{
  "num_hidden_layers": 10,
  "hidden_size": 96,
  "num_attention_heads": 2,
  "num_key_value_heads": 2,
  "head_dim": 32,
  "intermediate_size": 256,
  "vocab_size": 8192,
  "hidden_act": "tanh_gelu",
  "norm": "layernorm",
  "norm_place": "pre",
  "norm_eps": 1e-05,
  "positions": "rope",
  "rope_theta": 23600.0,
  "rope_fraction": 0.5,
  "qk_norm": false,
  "attn_scale": 0.177,
  "bias": "none",
  "tie_word_embeddings": false,
  "parallel_block": true,
  "init": "normal",
  "init_std_qkv": 0.0518,
  "init_std_o": 0.0,
  "init_std_up": 0.0518,
  "init_std_down": 0.0,
  "optimizer": "soap_variant",
  "learning_rate": 0.00936,
  "beta1": 0.95,
  "beta2": 0.99,
  "weight_decay": 0.031,
  "lr_head": 0.00685,
  "max_grad_norm": 1.0,
  "warmup_steps": 200,
  "schedule": "wsd",
  "decay_fraction": 0.898,
  "decay_shape": "linear",
  "final_lr_fraction": 0.0,
  "batch_tokens": [16384, 32768, 49152],
  "max_seq_len": 1024,
  "doc_mask": true,
  "train_tokens": 136500000,
  "max_steps": 4189,
  "dataset": "wikipedia_en"
}
Each number is 128 + 32 x the weight over the matrix's rms, rounded and kept within 0 to 255. Layers, rows and columns count from 0. Numbers have three digits each.

# layer 4 MLP up, 256x96, rms 0.351, rows 118-190, columns 0-95
109115151173096162129144113136171134121114139069168208161155138114166194120141119142100104169180148118119161152106161154105110190123127127140139148132154141095162089100147157138091150130137148141161104144108116119133147141158182205111154134164128173136135152140166155115122157122131130173
158107155096171162103179128158092116091105161165073113116048116069099193026169179092121124131115135189223158164138065132128129190125103164153116137117174051095146103158136109123182141085181146124127141146109084125093107156112145127169162119122095167141161145127150161119128133065130082118
131144144100111215130129160122184134128173125138119173149176128112100166076104109090105129141127165187191132124132168120136119139125106112168111100098087100114119130156106114185179134127092049108102146186144168199109115129124108124111093101152127137183141108124134165143151154135084180130
136139125127119148132131155154108067115126151112157180078167102102143158103116154160165126172131087135142153168199185124116168124128103096126140115067157120103131097172132091084116104150139139166171158153124155185080143152162091107097095125139176087114149127193127126130087144113108105141
114163148128159151176177119133117138156119138142111121124108117167121177121162123063142131158148157180130154157095119189151104154109182101173134112148126106168129137107208134142081140170140143175142148124129164100096138097130199104149126107154112180169180115138137081123110078131154134118
133106141144146126157144171135141116142148144129116152163133135079130221151128104164119145151157153118152112136160152139123153155173093099174092167171160108102139134107197134131157079118154105219173204117121097134128175118138196097125119150140169113123102166162095150124153155191159151120
078132159148130122093152136130154124116105187134132181083129145151125107152143171059090120148154124163146119111132151119083114107104085123106127083131127103139124126129115110135173203091068123129113103087113065074152101140066170192145142182075137167102119133061153163083075148081144127125
168158141135158137146087168204199148086113159106111200094127127133165153094105156109111039172091073111163085177201131166136126078148122128121123154161078148121147138123106089192178148029104125154150118060178164090100100119184169114116158178156085122117211089200093194066116159153112088106
148121175094114187115141133159122113115190084172159174142125191122135191147174151073162117145100131173133130044071133130148108183101122140207120149064164158115113082121124140069188195137064130121062128082124119150141161160156105067104091148133123111120136148185137130134139172198132076078
194109123162128099143081138181084080137153126090087160141111085121080156048095135078111084097146115170120213080170120097123058144110168146088101151083092101181091147162148088070135108076138155084229143140156140167161155172158187063051126126140151171084161138118074069141181141159116051185
133156162174110135151104164171148151147153135156173166133153200147166137187137204121162155178175139133147162179172167171185172169170148194173100133197155143154144188108147112138127159139140184159137122120165127113178174165153159131130127185158112135169139169152156142151142136173161172146
188153142155139163177128169104131078160130143196108166103136117121168139193155127136120109165174125080151098124145113106100113144093161102146147170180143128156161125154128091175179181137123138201146169165119123158127116128142161127105131183128100093125188114173122178109169101137128160167
118109094130098101147170180119126129116109108121110055137130167123061100138109102115138169119147181114137102147150105142164118092143068146121095107182144099080149134126174151192130137114149140087074130104084191128148107163128061161170136102114153131113133097194166153098104097104099153136
149141157191075110138185111112123089099137080154172149134176182165123082091148111123078161107133148128120163108154089154103176130134159133093121174158163179140178060130115107207113176081121143144143090135097109089090095116071094164193075170206154157082143214158190153171096107089118097153
155103143129162110109103137156099105129081183107103162100122113157084173088088108100121043112089087155103115165073125163093083119106084124157173145114134171117144122118143109128120118145138094098137146131137059117127124156117170178100079149125127166157172101134112107141108130115148126087
085110092140155173117109119069173087088112119177163133088124144127119073180153088162167186118167145123149133105118125124113148180166098146083108194163186091103150084106106124181204088152115177158194109131096133127062142091188130149103091116124173122161136118132153133120098110126135095192
127148159145153104182137223108170156158090133148157087112087100163075150119076119152168144163180149177111086146125096090150157127144112116113041153166165125145126084145207159101050105087082147167109145140139151136128165069151121133113125139129102159149141138110166127081130117079120162069
161143139194143105119115128153131117141102149150080113108116152143092148143114111137098212194204143154090134070166098149130096145126127126128110160160126130155119155127146122105073093191114139159100123122166118120131223128103152096083114134132189187161110145133131120117129120149115087160
111106118178131060129171126155102173135147112147152149120135190154137149159158125199133186116180127087153159145135149103175081136161161176130124117135172167106132146091137129113140151129194169153142151106071168126085127194128170141077152137112083148079106149155150160079108140137172089158
122203126199150122126148142154099123154110130190167097138155119163142141183157143124206138169087153170156107139103086118162136142088180157133127099136152141191135156175152128108144163173192188091139069178141125116165146080152112116131130145158101172172165148135143134137137180154106151155
140158156150151171143124153119144152160167130110129126150175152155164099128126113163097112154107159157142121141141179152095100123156114115165126181170106155150150146122103134120165203107165128106134158119155087158166162139225157179111119125169138116093181165151093087144141150141102135156
127144125110200159107156107121051113150121142083139162152146111143151061143103152119108088122143073057127171143125113182158113146075133162149081140095098159159151231121125110101106136100154160086103130070162178090114173099128080089136127126133168163088132116142150161083103177087111174117
129188187115194107129179096113076101141200150180093145121129135156085100150107137136137172146068111095114134133133180127080114129191149164150126145181115131158147194114105181099167179118133139141095121161121121137181171100140103124086157121169150108135119131155146155140150102150161135152
130123085167137130118111175134129119137082143139177149137128221096130131202124117090176207105176179105084075139132091084185083149120111123162161190113142107188140138121110158138075115162228161127140132162173111112102151119166163135148124091109148154146098083112174114092089113163128132122
145169134150127130126154142118146123128152092122099153118098120151081148125135139124136107087106137119140154150109110149103126134123126138129115118127169064150158099112089144168112127100092134125072106161122184125149106145087102110115113088120161134164121114096115069095111118117119115133
131094134126145167140086132140163125149110113155144129149126167122170154125121153125129148172193139167185123199138145120118167094153120047150132118129135171106165071155107077118071119156131163157188172161163133101142159107160145200097125168147110173160153132136127141117136102172132177131
092123111123177092128166109192128150159138132080089150073106137160089109122050147165127154093189102103158100084125091067085208123037109130106110172124099148116093077088108098113079075174127114110141106148069131113054136186112101157049137104145142091227137115085128099107070144132117154152
148103158159103097102124170102148176123125186109182077165138168126106108109147115138134182148129114148179107161138134162193181157119148124180100146158099118081160149198144126116019162100131160094118134057083148159166149081085148146139160148136106132132123104109161140170115105203135107136
155187161183169170148151165153161145161135133143156172148160149137168127146186176160172179193190144155145131177175172169166172168202172166170094148148193162146165173172165145157133168138149165184160167183152175154171178149180173153167187155148157137180181144164178155123186161160173174161
092079132136133137169089117211155087116127096163091181136090088119129194123152159142153114117134032189094131090156160068118165118136141112085123146142132179166138112151096091099161124194152151115118085178179122130156134082157158152100159128155099076127112138109172136161132143122156146131
102181107167117165162087143127102135136111159150097097116140094138101130112148198178211153164123113097179121114166096156122201166190088102148115141128185152115134090157068144140114096148124120181116137153104105144117102116091142229119119133125164118179166095163154172084124149162100176143
121117078142119073190097153139118067139127098178109127099141114094125097144126133146121109145162165144142101137105101190167150189145073096145129156151116143090127132109161129209120127086139103109115132125152041180158085196132153178105148135116146177131120156156131118134143162193104137115
122183152144123115152157135119169123087100169097138156173167108138108158116168150157188100080121153151131164158122148196156190144087130134159161083090122120102136066115115141048086114130136115173111158086110139111089171131132140141096160113135152142096116164148104096119117128136168090154
152159115099122088121129120143178097112081176100143184112095097139093125102102173118129102072112168147121131153122128145162130198100120163123141148154086090146153146129180071165160126149169138201141117134137040117170088120109154137112097145129082148142135141089115099138098060066159076127
162066150071120154120154164108125052053107076179151108133137127079084154076128149145192148113193120196135184093106085146079122150127155155075099124123091117101097098101134102088129095129122124044150128147192114126126134127143118142077127149128184128109105140091135139098136165196130075069
162100160203077096167164158134118149095110165105164145119127176158117115113171097134150069171096154092167120098151123129164070150087129138141161133141166118201119138138112132116128147154107193123149079148104107087195163144129151164127116123122111108130123057131043091152096142103158094152
126087152135096117112136122122117131069148110091107111186192101142089143109220118098105158130107130150162110187156136170151119175075165113119134154069143132130141175120110102127107215119078105150137112155175110086128202164156150065155114144158119158115074160107162127091102124132159120112
110148163163143140140093129180123140079137153136139145168127104118170121146098189106096122074083117130145135132138113132142119132137110103143148154127094116143131079173118076127132130107131145192147094170174114121076151133191122138139100108157103102115209126103134110102114033093119115124
106124151169116090132129087103066095148107122071073098113107068078104142078089105142085060101099125087064089104113080119095067087133137124117180146124074104088104078085173096125071135073122104193107088134121099123098086101160117123095068064165093158071142130187114089148126112037104088101
101188162156163122148161108138134163138111146160145117113113144128099188148108122160148134078159198120157158131159089127094083109083157138113088164131160105158117139117176140176147142159098166171159134091107079083102122124124141112049110130112185153158148145141122129118107105095134113129
100143130146113044128098135154130120155038197108139146105171115150129177104072100101148106148141119131144092109182111181144096164090136135122174156226137169133218156117110136146101125147183132125105140115107088103090103070047226155116152125160174183079157128111179171075053163159138158124
143084153174116166122179112124127144118080116175122136094160090084105107121093119129139152133100088122165096161153116153159090197134109144139129149123118103150103143124114113182196118070131115135105171129195135169147148131133089098064151139084170176086089147150099112144135086140138174143
143092098185140041161124199121139120117132111119135137127105153095140069093093115110116084094109120123179103148138087144131146122071077180140084174173089102105153121133123165144086138132099097052125120134114137133144115098068176210160148124097083088121056145112086138109195169138099133107
146109103232098051128163134133167091163123180128174128126181146087097142092126158114099114107115106110090128140096097140101113111152086117126132167139111147099152163164106072152054149148136088137132122075095080122155195196130138115179173189103098143078103110120106154069058151139133095142
080154159156120193130141186168165147102104121099059114085173146184119124115190108119114082173135113209158136133191146156118116119120126120148169118188128137079143135125090147182159102145137142138122143154160149100093068105153159155155148113097161123123141132133148102102161111141165095135
102073116095161136127166181102146139154096077168145168198136054126114170123148143090114131130162149132117169111103152196047126082099134168119101087168094144096139106075150140129200117103124191091157174158148107123176177165115109113125106115126111192132130052154161149132157133171142140128
103154173151182108139166146174089111138128146115154099112109161150180168116143110115156135148144147130158146167098116150157123158147137145185183112083148160154155163138131112115097189161166093104150140119123095089112149120176170190184139165150143166100109104134128116137095201142139169152
128099163158133064111074159118090138135106113150163156099153189116132110123111053077173134146169158102146150055184125110186133151125111137074128094075131173105129144124158091068144122149090106108130136079130097112161152078094103132187083133153102176129113168141161149106114142121117111114
168139188161131219149151079148196144088147120160151143130133149124124159128137143106130159134108134163140132115080122139137091110177136131157116150125130142128159116122127155165146063190132106125122167139101136138163149090158211147178151095104153132117159127092140190153135118118137060140
080176108152103141121113132114116101152122109130129119122131157116130130154142132099112108142177139174082115124143162159123069151161122175162149148138109153098164151141108083109150149124080144097126123140141105094134127125068088126146110155055171168122166067082108121155123165130150119178
110096145168078097142094156138177195129110205162175164159094176134124145084071124104112074126139151125170165159142114119188137081157100104148181169191128134048123127153111150068086123094143190107121118097169131157149123117173219191159133118186163099083154084207073120067063153213177105116
146113134064172139155134158185203140125197176097160179141104091207108163073066162050115119111093126131102185177130140145044128118118142084172087113157122125162139174121121095131110137179151169124109029211122109134156169118159125130149190111125122130161111158141161122114198131115137081122
119178135074142143137122107073129097120112177136142164089081147077107156121175082097140139066097097091167053150140122186187101143129083119137114156147111106150147048158122131155144123106146113114105194127116155170127156103133180101101136101100148078102119115130134175113157157128133181102
162123150122119144095111145142106101094094160094114110171179190063092135122091117068137118160162131146145117125160143175151056121079190170142084135109099183113115163118114134149124126085151165102095098074188142151137144108087169133133101109116089132118118102108138179066137158161037158071
114139194195181152153160092186193166129172130153153181138187157130162129177099197124194166167171137169134124136170114176093120148199172145172113174166160136155168195164136133163163215126110156133140169160134139142214212180130178107092165169149112179171185128174118118138137172097136114162
157074114205113107113090137181061084096107118178084100107144150113101173124155154122089115138179115129131110083108081139146126156175126123158143107161101165126072161137146128113043152114075138169132143131075108139135103100155201114116150099174093143125108075145149155135128137128127131106
132163071066148111122119134146103200123135081103176114095143152082091121131066142146156165174156185142162119064121087137113095128069124089134108128126119188072119141136080118098087088137073130139092112103081184108117090125110092140067097122172121072151167088073114187129059136128120123105
187116169124095149076109182053082162174094176160020173114105115156107098039110157113149162149155132103088126140119115149174091156089116095177113118081139116175148144068094162069095157049063114101161130082132189124089111118186076092111126151188173194159186180121187098106117144122130096082
106140117109092112129136143185099052144166138099170181147087137145111125114134108155099074125094155144125178144096166192115121192137141144078143108101092115152084151147155121070159076147135075084105080168176155136170131126156169141099107078139104158152193143138117119076173111177174135118
110154163127137099132158182129076122141096112117149165108063175125118126174091142162067121203153145114107117164172140090151128119092073099150124159149115150100129124134106134171127163120146133196146118096076125138154159131133132094138130148112070150113107107138129177103126127045122119171
163178187087130159066118149169113126134134104071127089092125190134146131157142138099116141111146113093109109149155136173130081156137136131144090116169139149127152187152158159159085148129089172135096117084100121094130107138119118147148135172116135165093105106146166084047146178137143139138
178138149135165183123069150109060096180102089154128194154119154109162170162105104146099128106051070115186177114119168144129109135137118145139087102093156142116153100128147102101157120125140145138122131120118083154090220159115156140115116102142141163110183143091132134168137164151114167128
127154158152115120162187143160124134128157155137129117125158136139129099134143199136133137144108152117136166202140121131169167162142176133147145106085199121171125189112149167105134154093147151061176112132147185136141199137108128132151108147144102162157158081170124116123150184153193103098
143108148116167166199145152114140178152168102096105134154087147166123111092113136148154157117160157138142167231122134114164168126182192106142113150149131116142154116103102116144156122176142185163154153152179092186143143166190109122126130109147159140160144128159102122156117093141143147161
107153123130147144142104202147116141159145119134147162122133069207076139073106160114117102195199062150125159119162164211081175155147157142149154166106119118080134110193118143108124158126036142091176141126121126150142101182094071142073114133097144101133179063104131155103103108188138120125
120074165149145126151200135158119101136161126094104127094064111138142113101098162102117091126132127152166200166171176064118160157154146121170122102167129094180150153123093112117066119097136141190111142149181108151110139110141096062092124121115128146136131151123148091099142104133115128150
105090150080116141107059133123146110112075063108114199137181125098120163178106145153095091144171161142120149092096117119087136112131096124070119121110152155123065097149181066125182104135130056103135113188160155132134092193116142138134144139135143194173183108154097152124076078125155139160
152140120092085168131139136154163070110106112133141134142070136166146093056155079154164157138144177123162153148161138164147131184124112137185147116154165126073129126128161148206128157149129145100102142136188122111158134107131162133168096096051094158131068116235148163082161113156137110187
095178118104122127181140082152114134169150110135109161167090125167125156149164139160139132171133139129157110139105066073113170137164127188131093098168137152124111072159096140163114140153207111167106120109129124108205166156140133111085114146076131151097068069118108143108093107162150092168
111151122150191100123177148164124134175189157147102165118135153124099094126105121095114170127100147113089156155137121155122117105146140164155112116142153111186135117076098160150092159137083124153162101109106117168166141115173086132146156101138197126165133153179111125156184127141117154162
152155150124194130145208185097162098149141171202135167089150120148134152103121123123120190168160134100130151142139125103140126171139124149114114134145151146155165144124139168124151099150160158166076158134148173127178168115160180125151157143153119103148134134146114161119162106109096135115
108097156143184147075141121180155149149107136118134156117111152154182111115142157193133155121133178185161149129118129088120130109137169125142179154106177181107158119126192110111134116116165143145187105120093128124164112106133138206093150109149101135115133149133123141117099104159128183147
101123110154072141112149146102139080086108168161197075086130135143113134116127047158127111124151187149158140180161126156161154110162111121146066071139104173142108152162136139135103113148067128115154129129129146133136165113113147129178128160111097107133134106092117152100147166087162097158
# layer 4 MLP down (transposed), 256x96, rms 0.322, rows 118-189, columns 0-95
161106077126132146112131110109119139150163115152103096146143146127156125140162095178150142114171141182110147151170132126091116100173172167083123113172143141125120151096127121126143157143122087088123162149146132154151068138097106085127133152158129100112106161127098109157161107120091128113
127120087175142160123122134110190130154100127093160102094118152136114072064150016138135159072111102153188255146146122084114148071143138116114181112133110144160177142096099134163130142154120115123180151127138146164138136117065096094153149114124092151143163131066154174095106133153149124126
159129058091157095076170165185062139186121122182137108137151138190124152089084116116215150152085071154113101129110202135074121143145141135120120156126135106152100156106142164120188081088087095099168100145143101139146116125183153107142128145108114107100094135113144134100144108094111127107
146124160135131145125075139116141208124157137113096083161174124114163071136136143102090118093121181108078070127107106113103130123130156153139158120103097140135130097076081178151121110162107106091149148132173166121139102148127132146165149197098094163142163094110156134174134140110105093134
127116117182142109076112074108136147074128105098145080106108104125175109098182136157104153100110105147162124138144113106143174085149126161058114118122132123115129147150128142123125130120128118101109063126136147149123146166142106162138165141105143079090119149144129171187146175123102164129
131171117084086171094133108154132170094110125104173143109161102150169113092124151144114119132112146159149112134137144159161109129123169124059179108123103152120150126150086175146115153123091137119111106178151163125122102150117101127175176131123114133135173072117161149125083107113123099168
127141107102140157119154077143118169129136160181170131152120125119090170104127103110075111159146168143127101115175094106158099118122151119105114129164161143174130161140125171117155073191155130115083118125143172160148118111133113088127112143175127067147074169151147085137175068157109137160
151083083159127168142162121151121170151121116171090133210143130101126151122100173034119125065119114077161105142091012099147176143170163097048196123161126034148103140186118105132086135094128133126116143149181082103137115161123162169148071110055202137133157136027202113188135107177122190082
165181107116116086130135119200048165066169120077134113106112060228126106150205122089202136194066130125060048068079153075116110158182149150133094130137043146095075146126166215163162106133140142213090136127053088118105143229116127020103005138093081123117108136118159090130166166084141110105
186126106116155178152122091102138144065086161114135045093116199091164069135118117144168112007106196095176210082122060156037085150110065116185141067132151114150152093117113074092127088077198087120111215154053166118076160105180040193123182083148133067165158169117118116110186032151103175073
075132107175094117185142155146107115136134076117079140109126116168146117179158151061149080183142131115089095153159145110182182052111124126209056117147144131098158148125127051121112111164080190126135123106135119122169150144102116129097099097183136089164108160115122103140120154145146111137
079124073130143089123156114146120202142138116132113130171143118168107114118149191117126132100101126160070153140044112117161148142163129184101105084102119089109140166138117158134099109120122142111101132124196144127157147127130141142185146081142153136139121125104147149143087147154132146107
107149118095121159101110094121168123149129083126102119132140140203187078121106079172152112167129150200012126120098233177100142133111078171107124096121166148120088126047150154136175140101136173095166124101145120179147104124139154138097128084153121120115135095169140131154109155078084095154
104058080058190172179092114170101125183130185144088094095074101154095132173100162095191139208125110109157117166115115107169067167103123083137121074124108141138113226133152123064095112170198146119060107150164122162122192153148182085075146108052126096144180009135104123066202110175162135153
159131098102086122118124128147155139134120099152141126102092130139102175122091089147146115106099157148164158115126127104119137129157060092126169220134173095139133131125163097120112136111158121128117137147155125111114117159110112124151123151078140108161155160116136127099182140132081114136
136141122132130117132129141149097149128121111119108075199154123086136144059120138149117126108133139078137153154148132136124122105072104169154182080062142110107102170144121103086112128133184095112091166139164195138132158144111133108126137120112172187126152187126095111151095118110134111135
100122152100134095079079167113141186219157090098127117091089117152079096181153119130158055144149170135101096132128152208069107129127128148112116158109103102075133142105169112165158183078201118121156131144116093148116162076122087112097130110146118155182064123147215112112083116113187132169
111095114091111165108097153150147187118164077082091142124128138086171130100148136097171092098104102109170116132174141121134132089098089129131191160093161049124104136130127125156137151119110067127135141151141173129109043146153120135131115109093107129128123128119145114125148146140144140111
188124116053138138139104121123149151124136128150112091116087069086136125137104109140101095105119114150143125128120154121137136172120076137152196115161078124125103092117123164123124032144085124148090101148156131117146116109084132122192144147185155122152089083123130157153133155125113106118
156135089140142161184128096147115227098148111087120169129107124103142158115135122153109088124143134079140149144168155115162108150125115160088191203123140107112101121094158151135153144093112111199115137100135147132140116150121151095106149126141112072118103140122165150145131116144105122141
104111137096126124115186086125146173147152163117122160095104091114058169126144122168132142157160106118107149131103141108160150144125156141111146098100130138133157130096169137153147136134107142161146108130115174142118136123083160102169166123135112129160093118186159198096154176108128091126
181188080125137103150163102138159078107118186155179084149143114166139141132181092159107140124141104123100116202114130064182109098073102104090168126096082184095131109095143121094117176127094149090181124134162130156133128142095121125152143112111079120174109140135135176102122185109127084139
153154105110045174150099145131128175141119078150121109140196136125099180156147092141109099109150177088098137105128117168162183115129106125135100137078112146081115105154132128095115090164110059126088108134182100113098143129130166137116089181074137110083134154153154172081111142113161115123
156095137126150160118108134139113151150178117084117127141109093136144109098079101164127135133125070133164161145193100172130192117144126127117199134167186089163139133144123140114136116119084097140090152101128130123113092150139183083155080138061110120136117148112125118134132159135139109068
140103138094109090152153119122112149172131181135149122126108095133126115095157147121151106123131140123144110133126091165132123123117168107103043121168103165175127138117127110126145102128060137125112126136104123128127140129116107119162113122150098154121135090132115146114147164111087157128
165126120118118120097164139125163166184164152157123105128100155108128106149183091176120163124151154115073094150095171116146135133154158153101164116112110138074122166084168165172110177131121173085173089155116150167138092176127145098136149125109129092098096160131125168120139109102131108134
106170107066085076125118111081143171109151061119145133093119092197142109119122095168122102049157118128136132103111188156127113161104036133125207116128057143069077165072101128122170058118149125130094135094149104170055087167092172123145115105117118165120116134120119135119100188109141115122
109162155112166135158126107106143097170134123139145142111126117115136133129124078138141086157132148113108115098110152128035071146103129114138155115099199116134158134109132133147165106107147115115128149128143163119083153179129127114065109170150136114107136179170095159094132140068133120075
082186170190099100146122185090093100113091096078113179093188097099125064129156164091117187164176120082097066144115140161144141136191160115216038089105153136146163128173127055127175111074092144122173117155111149093151165084136137134105145017118167079146132132161110088085156108163185134149
166134106127150159143141169097192125073186161185131138132112102130242126144092114104157156155151132080054125203089092077112124135078181134132178125101160153138147184138139093124132166115131108166177131121115162107086126127131122116100127111140113099159095075093105173151106126183116103097
106158167098112061166157155081125124113106117139144111080112129132118092069180166144127123151166130087112103121162111114146228135077076116106032134170163159099120152142131102161093095098113125128105060121200109112105075062083179129188160156155149129054105137103135208000132177192190146137
170090159171143136129102109120156135126164103076091096161145138108152160080149118139137146153147121114107176132118112166086111130137136165114211140129128065151145107119121147074126152131163147119188123115096175111154192138120089111153141091087116087129120154053093130127111076075139136114
122125091098184172118155130115137141075135148127085131163146134123124121125128142123082137097155158006120098104168168077140126125136139166104172151150113139117105161216165124126125150157103137137131096140137166170124120117132175150149068129085134133071171110079154147171124143084103137142
122126077096111114088101140086105178137124170129122079158061153119111167120113095154112142170118182202126141162221121172091108175077081069198167141172163135191128100097098157104100109122139179121120113079050145124142124153148095122125160174135139132163083113159151113072151192157117114138
160109075130096140077177046129182079172065130048135073009099136116135143122104086195142092130083083154113155035141071122098065175132168155152202230103155077129180129155192150137073165152150133075140205170062039134162166156105063175103142075079172124102076130157165113109125132146136115145
099111067156152139156136092112150057092154157092130130147154092170174124144157102143127124137160145151161102143152116147144168091091209214156191180167127106143140147081137122063159155143099106094092118137087128106125083053107168135135094140090155136105127171055161125109149149099132106121
116149116140130138150107138097146126152107126139140120111075133158179129177135153118196097133105098090114167086158071114096120148167089131158125134145098131131141078131098142176111113162178154161131097113112157135104000150077078193147143135123128116154161097133106112136117147112111069107
142088166129141151073165131102130181128131159069101113139109126101139080122130125152153129161144162145107098124078162131116134122111136142153188104147135061137102156096177151146136127096126153105049132115121143105172151127096135141167089147031107153094123149126134124180177142189123133156
106119135091148136102126141117137111109111122140163172135140143159098135103139153102168165144139113157137110143160133123143148129134145156123000089121160169127141136169098118104172110175130113071138144111109133119152145144092117132176118133093141115131098096101124154094122130154158147132
135107085122123123127108136116153091181141112192067122120160125112116099064105149121095141100082095147155159171157148141153105103140095120130139118190132082113148178112116108121162147117156148131044081157139178158144138155129104117102157134101173159088154116124218196094125097090129122144
124110142141139161079152152196122021097148207123158188098109098110123094077122127119084080115111169138137115125142101161106145112195021101058127167178092162094119123126156134138114219165124131081119111043155111084172122103138088110131075085182101092133128088117169117092116140162171053074
147114130114120098147092135146105090124149135099130112138102177092132093129150126145123108136108175130132147052134098154114109128163109095108222132146166123103092142143124145083132140188125118107155172098103130094108111102110167141179129087182090082092127129162118144128154117149145136128
156100153135132149143089117114152170169185157153104105152108140116061102104169131119111098123190140112123170145111091075108155098082134128136193164142114095078131075181123143107151149116124098197131130110139104118089089084121137143149102128093205088143139123137110133135185117118155137116
158129142110168121157159170167174177057140030079140153179150205118183141080119098115122128152132108093156085115139110111170164158148115149061179117164138077172091121158113111100108131133137126169155132151163190175132086117098147132154113090123139108119070155090090152154109122161091129094
116172100088155113176158089119108123107162114130175137152109118114135181117097152140098141119105141109121111095110133169188062119090065136116182113086127139145137146134135133124111104144169108157101111097073108114151148142108132123092168115167120149145125133144139139112153152105126127063
109061168088146127084158097088137111118129097161135149102097157177126143100094122128085095123109168224105074183160121146062230142060084136169044159146157172116079166150143124061060093216147118174170163133142202144144143111079112100214108107146150124121132099084099121154161187163088147156
183134060075100104112150132122147133128132167155138126088157133138091169092110094151118115132158122148152146104193161126127118149127137114096088103108097161106102158081115179108144113102126112101120144149104160143138119173128154124122151111117141086143103148172136097130155097102124117118
138099078158154100129156188111108132178135144118191130128091111136162124093153170103163162147169159101157132106111092081172101154092127117084086160111188068140151122176147127101140126148135138151137180147068123113171099140104173126087111077093096125115091122103153153129119061180148152135
120109108148109082110120102108130065149102154106131124144138110147121085161115118180155101104152122059138183086119096118076115165137146129100194111133129075141110108142140171152105157099117104127096136131106118135140154163128102110095092148107090118109106129093131098128137135188144129091
124134159121136103118142072081183134089162116125119101109122130076149147132153105151093122136125075149164104146100170118121108084177140095102091117155096115093134091159163118113152096122144088150147128139115171128066153109120155108108152104168118147146152133117195125123137086128144117177
082089092139102130130147116196147106154159215159108172119137184114138088091112071113114147157192108085166117132134088073117120114097077103119255211139173082113127152108138131154124134141155125093118129134119111110132138092050118110052071157076140189130109143111136118134057115143153151091
169199106064171092171060165168148157188182067111103177127046084144150163040176102145085180156174114162124183127111146095143171199115102060115031176155161157153093189055154087124057069130172139070054157179138149097118177183076127168091054113143148089148074073178119114140162187080128085138
143141082143161125087104104140090149121125107121105085120131106099169148129104152163120122145123109123102104157096129082087141108118123111125179107162104099107123160122093117065096179121077123133126079153135121148121089129166110150129185135193146131157148127112112105113107110128068062103
082106116104158172170121147053084084128103118129153114153147143128178149178124183106155132115124111142172070148105145215149130092126161124189175178108191123091070171086114188149164096124088152132167093172148150158131084164109111136111180139122155102095132099133136141153094093137080101136
170074125156169161173116108199152035136149113150156150114176120144142048128151189069151197207122126140122016131113102201095102081141178098227142206189082115169133140118131014099135146120104177041147215130064076174124141105139192154121063093131049150093178088130072110115111172114172128065
120160132117113076169130115108156129119162145182160169130117111136144114112148136155122128154096102099112078179114118147149163133117065123104074147085144147106190107150148136143147055169198089136107070117149178103108205099080116120149087133070151115119128161156115120114157156092157088080
158164153098117101105138132101143104170149128137115112134094156171175142149112125116078115067099090115101050142158203108159193151162076079186163088156105100163140119057177152122141095152132134113170117130144118130151103130153154127131135140139129140122089124154143155132163160111116095102
139127164081109121120109175194178164190149161204136142166148140048110123158061114169170086109146113093165083150161096114084176048118081051103140148059109131117117133173129148149082142123148177070090114106187144166157194107119127149094158155224163203094114174118155156116106145089140064165
165063085138137117139133079128190086116079170080165110164173126122127144072125118114165179094141112181144137151107062153063088114132137169148145129078144078098140106131129153197088117145143117095134151076090151145072119170190108112088149153109117098124139111159125146129127169121123116148
228149133181124118164100076139164126104163120134105084142095121098181114115122137121168125094082126098151142097119122095161172131136124130113147146176132146113156107185118181050106104127140118126097145129162155160175102104157124117071157152148135141131101139110130154145123204170099179115
126148125132146101150104099109166134113134113126169142134071128121153117122080103126153074117167111139140134068105124138119151121109033114151246103131138175149129089108129166100119130128126124155117116140153140115127125090139112122155180169142106082138127102135125172143129152111143132066
092123120092152099146131095083120157137159164127059067104136150136101141123167113135119137146172148170113050151115170107143133173074136105161164176143145210149110121076145108096103135096141179150138128122114139166135078113158138127163130101150073141120100162195127152117093103096098139112
154150086105128137103146086155154118119104140110118102125120127171166102092161113157104070141137175215116142111108135140129098119158128116092197130182139134104152128138131156135120130141128114129051101091128125143115096122119151142142151159132153128126111125115113121152134092096115160157
111132163129147101153156088130105107116119160145149106084106104163121091151123147080092103120135135149146143087082091100169135093142129163087160160087155191155129156149162218152134143138162128155119129113122120126120110086129142131107129151145118075091147156142148141127110116094158143131
036182144124108143117094100159162088122142183224118164165172119165171123142108216132135118143156124111118074131130115128088226144115112152090072120125129167043127171124074183144130113124111146156107055126065226078172128129115176125134114152171135176108194083130141116074103165127079191134
118136108080192143080129169093128140076166122118127129170123133113140101161190109101138151085143119083159161125084105134105121110111120119101137134152116106110069166092136143098161127083093131117134116052159122138085149151109148148110152164098118145154125162094126156141117084146149180115
171120145067104151141125209123130115123111202160155122109121155151080189123116146183155164145122044204132140213136114151151079109076115109125101179093095148103091112080116128169115117068151176141163081183134105152158114172100091178120170101106100151143139176143079187128157087120103130155
166118181113187129118068175113149184137184079136104077182133126115178134146132134104161124068141104159089075145124155146127169093152147160142145097145116141152144098093071099059136170159133139120118143124146160142140080103169144176167095118125087110131144105102149149176143159161140120064
139090113185180128163116172103192138113154142105125118095128185132130105096104058101123161097096109132145115136116145143158154128131114105112180114158179126129094139150145111127136116111165142152128169119146133209061122067106145186076079082150131151095145139078180099062154171101128092049
128142172111134126160116183130061099110128175142113153165127139143127106115137077091109128138135162150133121108149118143134165099119175094181109166083090129093125096118171192153132139137145132111132121051102137176093117114123143181124179141138144096114081104093098129146152171109156144095
099119097160117167098135102148158183173143130076171101140114134127133091141118125161160077134113147137110123099131138123131128154131131148085168128115154132109101113122156154138133179128138097172112140106153128148097155187092124141071136170139134144125129143123155128163099127150148100138
184150052082126124169139086133121141132137106159156135162103114171186132161156065111148120158165063132110141165132170090138123105153160124081110066164137101123127165140106144114115140055168149150131118164224095149141120139111140090144123151102135095168117121141151145101143110137117122149